config.toml
norm = "rmsnorm"
rope_fraction = 1.0
bias = "none"
init_std_o = 0.00736
beta1 = 0.9
steps = 10291
dataset = "wikipedia_en"
Each number is 128 + 24 x the weight over its row's rms, rounded and kept within 0 to 255. Layers, rows and columns count from 0. Numbers have three digits each. The size before them is the row's rms in percent of the matrix's.

# up: layer 9 MLP up, 384x192, rms 0.116, rows 130-249, columns 32-63
# down: layer 9 MLP down (transposed), 384x192, rms 0.0799, rows 130-249, columns 32-63
# gate: layer 9 MLP gate, 384x192, rms 0.113, rows 131-250, columns 32-63
up130 103:104134114110121075089167120085128091129114152104130122137150175096160131177117160130146158132132
down130 098:166098104124183165105115155165092110136104117118094157185102108154138135127107121112135145102162
gate131 095:099109122093109133129107113132147125138137131197150134140094113134118110146107111167137128087169
up131 092:137106106126159107125143162132134172116112076101090134109100152160156140102134110097135096116071
down131 091:133087115083140128133128119141147090122149166131173149139107117117100132136096097115137153143130
gate132 089:110162136187136139117094137192120122165106138140137107108099097141135142120137114153101163112134
up132 088:142099103062128103147176114095151165092146181123145114189183130139103137109130121123136112164119
down132 078:133080123158156154110120116120108081139157111161108148112118128141144110127138142149110167131120
gate133 098:095124134167107139124135130148127134163136152163139099160157126161149103131119143152127134164140
up133 104:128122085091133139132110106106139159137113124145157143138143105137096130142133104100132154111109
down133 106:126121128149152164106115142133124056113162080141160127136117147101110126141120162149139153147096
gate134 095:152133127118135126132141107081109125155134136129096104094141145134095142129108138115211152124154
up134 091:117069105123114126131133093107125165138132142077076110118119145152132144170083080130104129129112
down134 091:151162142130129110146097136128119173131103129113103102097128149108160111093167117144200176116115
gate135 100:121123065161139159145106130167132099149135134146149119094151145103114094127148114148130088150130
up135 100:112159060131119143125125143128149146160113159152134086108116126122113119135115122110115112149151
down135 097:109130142116109125134126100127137163135149113096103105133112127127140120110105111139088147083130
gate136 101:093133095122114122121102129120141125125151099110152159155110127151142115150110104162109075123171
up136 101:105136085120152135151158153132126105107145097152131142143147082154133115125081154097144129111118
down136 100:134131135148122161105156152148097114124105130070081134197154128121156134110111160129165106135118
gate137 093:080119133111128103104096109150082169105187122169122117121102103122156155078168142107161129107123
up137 089:120119112161101063158111129127195150121124140119170137127089092088098105132107144110154097156117
down137 090:134104166150145150126156075128158108136142153172139177143110122189106168130165126160127160124148
gate138 097:118142135134100134148092125112121148124146110151163155105088135188127092134164118117129122130127
up138 097:085156152131153104111130160067126157154177132127150130071136125111117099204158099097121152144156
down138 094:111111105126135058104154089155091085129087132115122125158087158106091108153118165110166128118088
gate139 098:145133083111107112105154127153151108112106121158055105146156107147147126126123122163135123097156
up139 087:134187149123162134124134144138116099086129122105138118121154125126103113154122157138149047136108
down139 091:143139160113122082118126142078139126132132074140183162086104127151132111143164131115169152125112
gate140 103:188074138175143145146167134116136123121090100124124105094121077162147155124154127097161120134113
up140 101:117111137096148169124083094108122144159146175167141136175124150157121136135081171144154122130116
down140 099:117131130142180111153126141147107171135132130148085144173149116143090107099120117127161153113129
gate141 098:123117070098120149149131128157158107159138108139164136120084113177090124117134114105114117103166
up141 097:124113184111097131136108106138154124122099161184130099219114124129136120151106169095106118154132
down141 097:136100096151162160138135148075110082134150111135121145097106127166131157090146118157120127137150
gate142 102:130102124137148139137138178148164133143094149141153130143130132118123126161131154124132117155133
up142 098:135121152144083120135142174140098144113148175147138112075141100098115145118100090173127100142132
down142 094:104146136083128110095116103120118171102167099136108126090135120131118148136141106143143098138106
gate143 097:147116128131092117141131112116118169114135159132136114114143117113073114146140163152145155131145
up143 091:119123133139136150123184126139134140149140112133133162109143080154122135105146128063164115137123
down143 093:124062145110110115148113139089166141140121120126088139137104151143128108120132144161137099092131
gate144 103:114156131162145103133106139145108107124114159097156135141128099156123102131166138141158110143138
up144 106:115123160128175107096111177124152117134113083158152105089126153129140135127161134158148122130135
down144 108:118127085063154080127147161153127131137128123117128101129102163112118146136103180093143138084109
gate145 101:115128123133106161148115141171157115110144136148126135154118133160151121132137131163128140167153
up145 098:118130134154116145165126162149078113114149129156148162124094121108120148158121184123144152125141
down145 102:143137146136130151110125136117129160100135114139111072122185131139151129122095133108153120110109
gate146 103:082136113144122150107085095127148108145107168119136131155167111112114169113124146200123130135170
up146 103:118132133096163118128118158133089106143099101185132134137098148102133125139118117137138155095107
down146 107:117143131193107157096115097133148146142094134144082142112161115144147122109160151176130098196094
gate147 105:151124118125162127113138163086124112125126150108103115070154101111163132124122129161157098140134
up147 103:131118101123102120132136142127114090208117148119110121125142151132109122153106124116113148129128
down147 105:125153144127134112145095099123137160117144089130185121173142099160121115060184126091130110129096
gate148 103:116118138145081114102118120098112127129129156137082126109152125124165115102130163138114139115103
up148 112:130094137145122140132142084106125124164117077169110130142088071099140095143134127132119142120121
down148 111:114096093115114165161163108156159113111129146156133135109161142121128120142126122127099091115117
gate149 101:125087143127140131160153146154134135108114185069134131107134100115098105146106123114146142097100
up149 102:145147135126154112125117128105115152143115142149125149087155097159114159110122124176082173095175
down149 105:147119154109134075120118119120127159136168133110121134145113145088118134149114161123114125118160
gate150 097:135125117139125132133131177141163114089099137151137163137099143119139127092140106157114116126090
up150 095:166129119132105083139119167117144099139135111088125124065152121108106125105126158156125120128158
down150 098:110150084170103109155106096117092159136135136104139129124117126165136098129112126137116123114128
gate151 100:123136077132109128142146105098143106135119141122117117096121074112111154124118143144092150123144
up151 098:127129150153150134110080132101101117159116150119110116147132193124142119124131103097118095128092
down151 100:112110099131138130123170105136119123145131118124138151132114124134123129134103144179130150101151
gate152 100:089156114126162087122109122157143131152117160124136127129146114153111110139141132105132090110156
up152 097:149140111115151116116120079127152157154126151145130073138155110136137150123152191150125100120170
down152 099:100099124126106131127171125155119132133105134126112166134134143103131119107104119121133136137133
gate153 099:144108116179160179170127143151146127137139110113111132158175091157123129117144183129137130143096
up153 104:175159120121119128089127116130107147094158126139177125112096137113088122129122074121120150177117
down153 101:113104118160098103150138136101169086122126152124147122108173109155135155150140121163123118104129
gate154 094:073134141142131093099127161122115135145168138152165140073111125121152116137096143158135125117144
up154 091:147124091108136138141148082135128105099111101088111145168146142118116125128131115133133158118110
down154 089:097118098135112148131167162108143101122126129132093123083146119128116126130126083103131123165169
gate155 091:116149107107105093119157142127080103136140157101128110129091142154141149126141109124167123090130
up155 089:132087153154097127122139112122145153119120162160131182082142128139152123112091122157125155134117
down155 086:117138079094116133119136119138091059146144096140160138138136106186112136145138132118117126119152
gate156 102:144149151137161129134132122098130114127111117161149084121093120134154117178149113116122105127126
up156 103:106115117131139082159136144119153104129166160126109136137138122099113106136114128141103099094105
down156 107:177103135134114115116102144087162161130135083072095165136126134171106136180163086134124125102162
gate157 107:105130133120146122143134106085124133145116134110173130102136120119092098161132096167170120119143
up157 107:128114154113112137146155150112143115137095065126158139077091122107095105131085125154142151141149
down157 103:112130093135103131099139123143139140108097161140176157137162172116143129107148146155084091139112
gate158 100:170116124120145149148123096113096074147100139088131112150114136124133100208174119171136096111130
up158 104:128123121154111143108101124099150105157185136165129125106130149142095128111102156153140151121135
down158 106:180126127135154122120148108109189100110156128098144120127123145096126151130123131129101090107107
gate159 105:124165118066112088126138111139108166111164112163137102092105108140079120124134115146162110125168
up159 107:143125099121128123145143104123099133111118159090119103130112081157130119112156180154070126146108
down159 110:104149159131159132124092124131135124089172195104130132157123141122112114149122104166122121126163
gate160 091:100087104157135177138135154121109123093121109103104170157134179112134106167128147114183103184131
up160 090:094134095122160089165132125142114099141144099120148149178126158143129094133151174102176126162132
down160 091:149149136131120168105153114125127146122144154123102117079138130145139145167119117157102124114126
gate161 104:108153113141141099078114150087146098127135157140156082179130126127167100110135115159134117081158
up161 109:148134157144134115132072110131126132140144143144140133105103107150099140133134138145144165163156
down161 107:110168107172109106111157116157093122114111132116104096140136118111075101111103152165117115126129
gate162 100:115123099109113183097144131121114129078092141101134111127156178140122090108129173173127124101179
up162 103:093170100146108091078156110066123131077153142067118089126129153115104156120130071131155094113148
down162 102:137146156111132163087166073153129137132158099144143122157108127138142085130121119156122102107122
gate163 096:130143097160127176134126116107118141085130161104173166117142128083078109102137121149131135146147
up163 093:132117109175075103110147143114122143130132144127128164163105106127088165062157108159122129128114
down163 093:143080107106162155108152134107124119124149118109124101118125105105093104145147097088153142128139
gate164 096:114119089125152070158129123159081136147151110123148124131145128121098109134116105115119124168132
up164 098:151132147145124135119119138101175098130152115087097100104187148110132069097149103130145115120165
down164 100:096116143179134130126136168142115167099113114139125131089128130109120122158128160137145105132114
gate165 103:132134114140126130128139150103076123141119150130106114118107129108114106154133135143126087167113
up165 101:124159133107112114115128147133072141101079112061155138140128143168102135131138145158144082128141
down165 102:134157148143095138101126138144137158122139165161105135112128117100121124113108161125155112148158
gate166 102:139134104152154165101131147110110113141146104133135138153119125122111092178161117154119087123160
up166 103:139157134132116116110103141141106121117132087174145096121113125138154137079099156140108150121133
down166 106:119124085136117109113133141152121135140093107131104173129114118146097123116110098115093107133157
gate167 101:144103139141146127127114109067119133103102097152123124157141114142120117155192112163098153149163
up167 099:151099131155135112154163124153122090165185108116110140109112155121131111088095149138111140131123
down167 093:105085125134145135154170151156101109117101126169165160123115152131147143095145150136151092096170
gate168 104:134169125119140115119140171142145112106138107108142117115163130172121105172136186159127096125154
up168 110:112135157151128108119155118110097132183105109142093146104120117121113141114106100131102167113131
down168 108:094147094111171108139145151098123115136132124107137155143140144137079115101112137128147153117140
gate169 099:106149153176146080109135141112123097130104117166102134082144129127154124122154147136120152157123
up169 094:175126092148145140128112121118124130104119089150128136164156116134146116127130118125157076123124
down169 095:128102132121145112149144084119152106121149124160084139089125148140128132120132168135149128132171
gate170 097:105131175113133130136119139144129117126128096124142177076112163154165107133145105163136125098117
up170 097:116118129131136108126076128148130093160128123145156153089096149117168126102154118148134143101145
down170 092:130152093140087105116140129143117131130145085133110085161146110089143149129134091116098093127098
gate171 100:114169114126131153107135159150125126109147179138137123077119119107093164135141150128135184151145
up171 099:106115141140155068158106125130115153157107117116141123143127134128158096113122137077146072134118
down171 104:101132166124143134120130152094134112131111125118122108129145119119137152121137158178138144107102
gate172 104:142172088115122108095121100180124145144123142129116112142135107123117095159142132159115086099144
up172 104:138087165110144142150100138140104123131165125146112145122135140103112124086088132106169126057110
down172 112:117131132116152122154141132109134102093138144168158117133088147150108113164169154118165124142144
gate173 102:106150120152123125126097156119105127132131143102131094133103139157128096092119120146161115112156
up173 101:148147156122130114116153127141137127109129132095111170130156121114138138153109127072146074172155
down173 102:116156080158158099135129118119128097148148103130140168148149166103099109128144125138107122118159
gate174 098:146127131151096174127114155140131128122111146124165120088154130120194122190126086135101160119137
up174 098:114071110089115160122138119123103121108132126126140154100128160100172140127138151155126108121084
down174 098:094118079155128106180137154119099119139113077112168123181133149144072138131119144108096161125122
gate175 101:109114127125141128124135095101110099121162155125120135071143108130082139167176128173114139147131
up175 101:142129053140108130172122073129113132154136132084128098107160137131073147139113112150091151127153
down175 102:080159146075118158149132161116153122149121129135161128120150082135163149085105089086170106140166
gate176 102:092115067131150157111124163109194119124136123120123153109135104131145102134157112098130148117106
up176 100:134144111104102130160116075132125088163120132100132139132094110123126122134111117140126131156109
down176 098:134109060127132143150173095099146122137161083115110142136115146079125128149166169122144141134118
gate177 111:129143104144153145128095123087123131137108101121141130101111122101140119145101097122153114086104
up177 128:113093099117113134152135149176118086121167106142079141115124150123094124075159104153108137140119
down177 114:099140112123147089119126134112125103130085143140160085139114138104111145152149141167144117163134
gate178 105:133171117137158130090164106179105134147065126124109127134138137109123142168122123135158146132178
up178 102:106110085135170138145150175156135124189130100146102127119149086111144128132110114146180102088108
down178 105:068127166134088138146121133133140147123191102117129191119143143078135090128153161142131148126117
gate179 096:181144118126113089142109132164087160132114093118100153111153102115105077120132145130126140138125
up179 098:119133114160157170110114144112108106106112098149125116121125136116130142099103147143106120099110
down179 099:107142149138127162066153126112143091148107157113114098143168157101152142161124116101097115139116
gate180 099:091139098121104113154099111135170171076073091093131095154107111125115173131143134153094094123130
up180 100:190132126124088090110113111129110138080139178122158154128133120071087118112115120096137125121175
down180 099:123121138122150130114153101117148122147124128102133104083130107184114110144181118110114159147071
gate181 104:093108139058142141105138089114129151125093121149123088132156117134121120129130119120137135078126
up181 102:159110165144163087077128131109154136157138145081154160164145127140132116162161149121149145118126
down181 103:129160123128113092095192124107123161077131123088133151145139148132153134073105111136120127120112
gate182 096:087131131117126092120137171107126091125102142149109165102133124109160099097129170107151119099157
up182 090:107119135181155158116100136088123114125147135140135172095186116104107165166113145119086138177109
down182 094:136126133133102128150113131140170156164156085120099106144100173149125083064123116134120152106197
gate183 103:114130123116111126129111133143111144097160141124170134114108137104117143090111117141155132083147
up183 104:115150177153118144157117130107074148071161110120086144099140142141085155106136125142161130172138
down183 104:197137191147109104211088153143151146137150084132106122102137143128156173137080122114116147091139
gate184 100:108136102112124180088136140130127090126150137170133125131122098111134126155128122106142130153077
up184 102:110157112125127143091106161083127155127111125133171088157119103108144126136118118117113108140104
down184 095:107121140140099102153113120126097151114097137130112157150084148120109138164124127140133135085139
gate185 100:112095139102132125069113155149146150132137150114123135160106135139137101139181097121133143179167
up185 102:139144123144082152180114180094088146119125134104127145087124120105131114078097159125137111154098
down185 097:116140138154162127139162149147159109148111108140103102155164123126163118118104127126131163114133
gate186 097:127116098122154100154098105115097108122108146107124142095155119132124108148174160126124119165132
up186 097:141128143142114110102109112147161144142115146125174090143100162155078127114130166145145095154164
down186 099:086105113133135145156110171108120123133112107120094147089145093105093106137118087149125144123100
gate187 100:114173143151147142122170165082082093149161157151125116135128130087126107119108088100124136138178
up187 096:109128174185107130108141145146115076158149136107132108137117125124121177142166150168070102122122
down187 098:158096126100157149129144084097163149114137121110102141153134110113169093104139101125098149135103
gate188 095:124143097115106117108114116115109130127141098117152072114093148166122102130116139112120148130143
up188 094:158097096161136131142113135126145106129121107096150105133148142134160126082153168102145129149109
down188 090:159158162125138122147123127144120164117109145130130102140096153126153106187091171163142133089138
gate189 090:144133145143154119119133130167103162159131127114118114127106150138174120123157084109162129125132
up189 090:093109125150108112129143162112126121131147167089092109119126100163165110127138151142136114115104
down189 088:153122112137133116139139169108151136094129130115162117088129155116136118160136106115146142122151
gate190 103:153140123125131127114136124103128087132160127112101137127132189154143134120146122151149135108136
up190 107:125102093171123117132134151151102169118131138115113184153081105150127072135111130116122134118106
down190 102:116150120140181167101154128180142113134102133121102138123131119097128119153168068116166129101108
gate191 099:108081125159118109071118136178071128120128152132119126106151152092122061123111161183151116115147
up191 099:173131091134148107080119095169135176148079093153152128116111140152111176148137143140146140088129
down191 099:124139126168127143160125159133095089136162135119156143134131132156152094100134167145125148124148
gate192 102:138136171139176123097133117138138108103086107116131145106132106124143099118187164128146082110110
up192 096:145147107127143105172121128126143148096153185087114117157112157150111113120168121129088095089127
down192 094:126127114111128122126132094129115178129118112129123150080145106115148146142137181142093134158108
gate193 105:107087100136162178137126114133128125137102125128142145123155119124115122117090143118138124136159
up193 106:100146130103105127138141109141151099121101165083130091132171133152152125121142149126108144082168
down193 109:175120106150128125115171133153115136139167112107169144100123123105115165092124124101146139110093
gate194 101:121142140123096150082089110167132095128135105134166118135121109120146095160130114114153130119145
up194 101:180106126141146147108148113132140126119138174141121126138148133124134104128138101117140148122115
down194 103:141120126135111120129114110135107160100146102155096123146141120156114153143132106077106113124073
gate195 102:139166076186147125129172104156073122137085139128140048160122129160092140181155124147130080094145
up195 098:123201112121155132124108107130104132124118151099088090161149161112133135190108155148109104147108
down195 100:090117172154142108169109151102092101147129130159139173169111135147137176123150128123156089093147
gate196 100:163155124174138121111158144130104086133125132158178091165067160113076097154120146135102150132138
up196 096:163177150135139174120114147121154120124117115130133118084117130154110126138127145109113129107185
down196 094:109128147135151126088127136132137133155104126161125118095123127140143155123098150137100105146133
gate197 108:167156093160104149143135151163151103099098136087147128125165137132124142118142149112163098127090
up197 111:136126071139130143130097143107106139164103128132142110142117109141172100126078146104124136180077
down197 109:121147119108137138099100088125130161180116153122144147110115136142134139108148097140112120125120
gate198 103:121090118167120140131129122129094138110134126123096134133148153110149142098159137128113126100098
up198 102:157133128115106132153122182118147092162085146099112107160172087149122095120119155102117151129142
down198 104:113167096123128128118094124136126173122168112126129140147154117122102169080095112149165165142111
gate199 097:148153096147120140115100153130109117121142141114155111170131101127103142175100128128132149094148
up199 095:162134123103131144091136106122097149135095135135141156096117125147092124108127136141122167143096
down199 096:093125102125104146108161098065118141127177150133141142109102111101134137106091125143170129127078
gate200 106:123152108178122148071100102106134111159113130092090114175157128129161117111154146141141153128110
up200 104:096144130124130089126146099137093126102137152125112128123128118114127162118144129093116151122126
down200 102:074097123122087154123083123127123145110116139150130147091118119128161122141136111154151145146117
gate201 100:152199125111153164124085101081104082112162153157132106181118143146097102162149171147089130118149
up201 094:153166119135150118147104129137137100114091098135135125177107140123123116092113193125128135137148
down201 096:095111109128120123148156150093089083145145120152119136141136120122126136175143160120134126172125
gate202 102:112146118116131126118119125157147135189128089139154076099132119131150119122154128192146117136138
up202 104:176118112166132152122100122107154113119206086169102095127145135156108138147164135118200124118116
down202 106:110117108109132122123148111126162123114084115171092134084140157107165123110093135147118119175105
gate203 101:138123118128136118130150109127153086148114115116149178083133123183121142138151141150169113125131
up203 101:112116117073146150172103144074133157146134100155122163115152124122084116133119137123130141132086
down203 104:122107093139134137142158125158139093116151120130156130147142143140158121131157101167118082121161
gate204 100:125086109128160172086122105124094146106143127118162130118138109094127167148138118127132171146151
up204 107:128116116172105112127112117137153124157096164095166099142109173124144091163100131102163077120121
down204 108:131128187139164167139114154102119052096137132113150118109122154156121107063148092135172133154151
gate205 101:078123087146103097105088133086119115153153158112125129147139095119137129171150151166150118107161
up205 104:120118109119146097117132106116140155106154144110170137127109126111140130150121151136131138130111
down205 108:121126101127142132078157120120101086100120141155100098148157113109132121143148101111108097169134
gate206 099:092167113144122163132130129135155156136106104151107142140150136178096121124134151147149132104182
up206 104:126157110145131163147162105158147133103079115127064114126150115162088123134104183169174097135148
down206 101:118132135168097099137146110157107187102121133114122128129167143139144115156134164079089108130115
gate207 101:159152083149109136127167152167129119093103118125085106109140125143068082159104091110134109161109
up207 099:133143112133151147130124137202097106078114136125121130087163098118103175128117128123153076088143
down207 101:132101132121093137144140069126122133119167146167137138133116102153100135130165100121135134142124
gate208 102:160128100104144134130119172138098140119131185119145135122153137148112142123156100140155104080147
up208 100:157150123174143085119144152128125129106126121128121165089118144119110136157157133112111121154177
down208 105:131140126146111115150098127147095140168123121146112118096169103108155131167122111106145116107116
gate209 102:129147133135150103095088146118147140160092117162098088125089067134134135154094105133147128132140
up209 099:101140155107113118126111136120096165077124106125135121119081131120142155136130137079146105125138
down209 095:143132094139136134133142133142131197113121171111137111123148141090086093143139132138119124147114
gate210 103:101168086174122092148149121146105136135106106101077138097169115118112111143151126148168090110135
up210 107:096129103154087135149142110133100122162148170138143133125094125124115112122121177143111104147176
down210 108:128154176128156119092113144137111161133137154131138149127136116159115106096116150126111134098073
gate211 105:113136075075123137083143123108117136162125132132147098108078113116141151137122125136113148100185
up211 100:128121123131115150130164134144147127096114127143102149144170141138154139143119106142137134131126
down211 100:124054119153143147131174133122119119197139097087178115148094125124107111118095124139164184149141
gate212 098:118107147115159105134099145105093127122078118122145139156152134128114127112145143126120133093121
up212 099:152136088137115154147139117113176158109119147143134091150108079122125114131098167127113118128158
down212 099:135137111092188143108126123118138165127091123124160161113153172119141127106135123089116125115126
gate213 103:079140115119164132147110117150121141130123111137134144151113115148111093156153132125134121162109
up213 100:140110112142117141106135119118151174102143136087112147124133163158170103155130137130132136108113
down213 099:142108078115083102106122107105101115135138101141121163130140136089115120127123081131143105114122
gate214 101:099124128126124123112134135195086109126086145134129132131139130092133127113112113121104123109131
up214 100:131113133176095120081111151124155131151131142105118136094105140115147137114108141159133149133136
down214 101:119151165115183123122128120140109119082109096129171123148147131157089102100119119084137145107114
gate215 100:133166143146138146166128151188144125144125128131156085156096123128146113135150155122104131161168
up215 100:142111149128126124097157118137112135114141140140113117131196113145108142144100122173115140104109
down215 089:137096105123153124143167116144155103150130118122164124145135088148100157189130129112118137166138
gate216 099:125130095157126120112126152105143109143120125092126120141108145147148093100158137169163134119122
up216 092:163146130121102127175141117116151123152110106104142117136105138070144110125139168096107128149123
down216 092:102109143122156131101150086144133134140145129124106130128120119163094144117131136131149122148116
gate217 100:135144144145141144111137135102189141140106133121069082129122130123121158124161117111172086152107
up217 099:140140148137134087154116112120131133143112136132120095088114111123145096108129110129164103095117
down217 104:113113154096072122154156101124157118081121125152098141137127124158163114106101114108134143128146
gate218 093:095116126124152144165125109117096124150098102139161163101137141150089139119118132133116121127120
up218 087:116133131130143171100109166148102137144149073158142216101148141172139124093132117114136113085129
down218 090:148146145172101147137103142144136149133121167108088100131127107105126131144141129159106150115144
gate219 103:108143127138082162119102153102143106135072163127129117124132121124124098137103136149103122117132
up219 104:104143150131130147162137157150144102140181136161161147124168127106157083124130136125128091138137
down219 114:145113141142081172142123099153167169136131088112117135136121124095156141088147107086096084138138
gate220 101:113131122127115146139141124133099160135151119156139153139156138126137091113136119155161082115135
up220 097:126126145163127125104124120145138108139148066149140137147102134146156107190150084127094117104132
down220 100:138120105159124141157107122127120133141100178075126144164175135125124104117113119122154173093115
gate221 099:149166092141174161117117103115132112136081119121145098095136172123134079122139144134159115119136
up221 100:107108131100134128130107071107153160146105151138139143109050111171130104146135131125097118148158
down221 100:112152127165115165109157136103107109164105118139091141092152116144153077148103140132111159129167
gate222 105:146195109169139103110099148133152123120105100118119130109119130141150124142130162108188089149174
up222 101:097112122103116129158109109138157105103172144137146083120144173159125124120156106112109142130084
down222 105:157164103113158087128127142150113121107149092109131151123147063133129178142162165117138081164138
gate223 095:128150143093136109113078137107116152084157163136087123112094122112154129179143119138173163123121
up223 092:136127147136150158131112180095094139109154177168111148123099131113104119128127122120155184117117
down223 101:135127090133090105104123103139118107136171117144133105166119093151151139169142091135091132151119
gate224 094:133189116147105151071100129132112109147115146125084113174159103115132171125145172120145128061164
up224 088:145184149085146179115136144149137094127121142137131141144180137128152137125103139130159164134104
down224 092:104106121124137106153151137112095163173109124096107103161069123108095163084150131136134089102153
gate225 105:103157155175136129125142090097120123109156128111130127103158096130109087135149083146126102052126
up225 108:121118136083152118087102139109103149148136093104131107123103143119130112127087145096114110169136
down225 110:158129146126170114106151081147116117176117136161100092154137143139109091136137101124146164129128
gate226 102:114153115096168174124128105113146128133141104119076156107110113127130134136144129165129102117116
up226 101:138098117142106121134118128166070157115142165139177137129148091136153154109082169105114134087131
down226 102:108126100164152122085145169111133127127114105133117125174120158172100098122125082114156120178123
gate227 100:096113133120129152125110140166114126111136124113150166115101149131179118160094122134156101140166
up227 098:112114125108076115123131174156106126126083128146113089119147140137148108131164158102154157131140
down227 097:159142117153151110117104144133141146122148124134115157124126109193074164131144099137112150145104
gate228 096:087111121150150089115125122163064147098149126115141142103156147125135132139121126120132090078151
up228 094:100148134148121123145098161123139150078126105094111159096128146084129110159134129112153131159148
down228 093:111130135119102098117144118139123131162165162141143150128109115121102163110118116154100125129105
gate229 101:125155118129144104146124105146090182152088101121124134103135113131127149137128151109134133103113
up229 099:114162162165138107116116146140117128103095150103156123104174164148100125121135116087135170084146
down229 098:112122152121146109155119150136165146140131133145097105138116110143095158143137157112110099152093
gate230 105:094095118102148093122133130149135125081108103143139096151137096126128128188127105132129122123125
up230 100:133129096121147143124135122148126081133093145083119147124104099126104141132107139145111133158139
down230 105:093101130083124124165108135126139111112125104146133105149150137149112117179138107142131106137148
gate231 102:122156113144156122141101140138163124105095125171088126123122068112111115140124118159120128143133
up231 105:118126183110174104155117153130160142104109109157095150096114120126127096126128145126133135161167
down231 103:080137156129143068096132130136093144136161128124105080118121182129158115126150140097114100103121
gate232 095:112136172104147100151071135121142136118145137123106110137103152143174148121139131112125135105171
up232 094:110119157129138158115138106121116121093153092117164118078138135153103118119153165133178112129130
down232 091:142080136160126139108146131099102107139134118117153128125155087106086100139114132137105150107166
gate233 096:139161113111126124141132115086143112149123131110094121147138126112143128105140102153140115130099
up233 095:122113117172102119137121150160137156102152083112165123099121101144175120086065125144106114117119
down233 093:144130093144168094120149082122150107142125153117128131201126146121133098173126135151140102133147
gate234 102:129149100160121089138089154142153103103140114149161146119125134177137106124134143096131109136170
up234 098:175125158138116108099115146157132093157140130115113129069112153103120104149113133116110118145133
down234 098:149153137125106159125127131117154114127107151143099100143131144132133140109098124183125153145122
gate235 104:113117083133141127127145114067145087130118107116133130108138156121150114152176117124168148154116
up235 100:138145110124146110098131092119160104124141093140122120136145158165116121142152186122175125160123
down235 101:111086126126130107155133129152095146142154144087094153155099097090105147112135175109075132175128
gate236 105:112131107118146156148141112121160087108135138127156089138137139144129108192142185170104168149154
up236 103:154127169126160116165140137118153120153145119106155172098087144133093112166117139147125115149107
down236 098:105118153117074118111077104133082130105106096147116159125116119093112130124105157130121130134158
gate237 102:119111127130153132105089138139125139101146153132146133088167142111126114146149075157115089137090
up237 107:144114121142144104112106161127146132131126153117121156153161169105128116160163114132142078176092
down237 102:114080098090127155170097120093119130164105142171162150132068114127112179104152110110150104128115
gate238 101:143154126155185071138100123197131137111096114128099125104165137156102148145126111123141152105142
up238 097:120124134130180173096137149116139085150122102105164144177141155149137124141149152116135102144140
down238 102:099153131187112085148135097134098100138112072130125112134100141139056124163173112123157145111149
gate239 101:123103119139178108122113155107118108115104146122150124102178141167156148140090122084117138128110
up239 108:146069088129112170139102102126103084125143104126116157167102099118116112073134120132159076162127
down239 105:130088119116101171125163120115134100091133134121138124117160176083102089117176109151143078143162
gate240 091:127137145089096126122144134116136139166142116122115083141161147156175098098147127129119163113125
up240 089:111145142119136159146129107161106100104097114145109103168136159108177140105137135102127108099172
down240 094:126144127085175114136145111097167136144122144166125127155133069144150143136126153105114143118118
gate241 101:143134110152138108099134125124133103126107128099107145139107145109113107126118118197149114190124
up241 102:140135170161102113146106140100176123136120127151116116149096164149138145137128123128102161106118
down241 102:122167179105109052140112119160110112127118106096138113146120113135125152125132155128156121162163
gate242 103:091132092132160101078129139115115144135131140106127130142137139130150127106132159107157097111170
up242 107:164171097144119078112141122122111176098155132140122128133102113094103137138163173140131127114131
down242 117:134108131144090149120112131114139108167139144118120127124135111142182119128084119113140125143129
gate243 097:108131133142147137120103085113103144097114100145161139132179205159105087136146119132133105117111
up243 104:119134164120110142118107164139127136115142126138066156143073122137151122094128144111147075139123
down243 104:131090129149093105136110082112110070143113118170136094142124136104136110169129093090116136129155
gate244 104:125151116108175154126141136120109130081129159158134115103150119120116118155148133153160107084095
up244 106:162122098125096134124140185116161114117113136113139140124157138136134119140072164131109125142146
down244 107:142139105111095139105127143162123111114119158123133113145101126080128113140128113166131113115154
gate245 102:117118124111087139112139065143126155128099110164123149132134117176075118136125098147118130084113
up245 103:133146153113118106111120106103142130125134129158158102135147088168096139173082115134129119109168
down245 101:122137116121134150161127164157113127139128114183120116103142110128138116113120107138127097105122
gate246 116:099154152151146117133128154121125160123143068116079138053094143128132125120105119130142073141154
up246 115:128169144147132113114100143129139124121134098148133115084108150137109148114118118106120103133183
down246 105:126140148140077127132163113144126125116116194111121102191135115089114151170114143129111111122078
gate247 095:129138140121132144140088146107099143111108126140127115146133119141153141112129124136121126137176
up247 094:115112121109139094160129119158118150128155099141091065121058145161159142103128118088158156094140
down247 094:109182130157131116153131133135067166124129127102126136126148168141129099129094150137146110131113
gate248 090:156131079129135120172160098101160124095147142118156081163138153098112131158107118184140132132131
up248 089:119108122159129133102124111131134129120137154087164126113135107152175144128100114120117126097164
down248 090:176107106133166149144200143136132150130105087108141130135138124138145103133208090124156159130100
gate249 095:101114138107134143113143111137108167139095142143100095115142080097139134094130115145162123148152
up249 091:103123127115115181094136125160121137126162133167129101144119076164162122123136138163120116117155
down249 093:140105170082107111140128139105156112141117110148133095126093129116164139119120105117140096078134
gate250 101:150142136126106141109132150159151130138136125141147155109100144112153144123154142108140176128145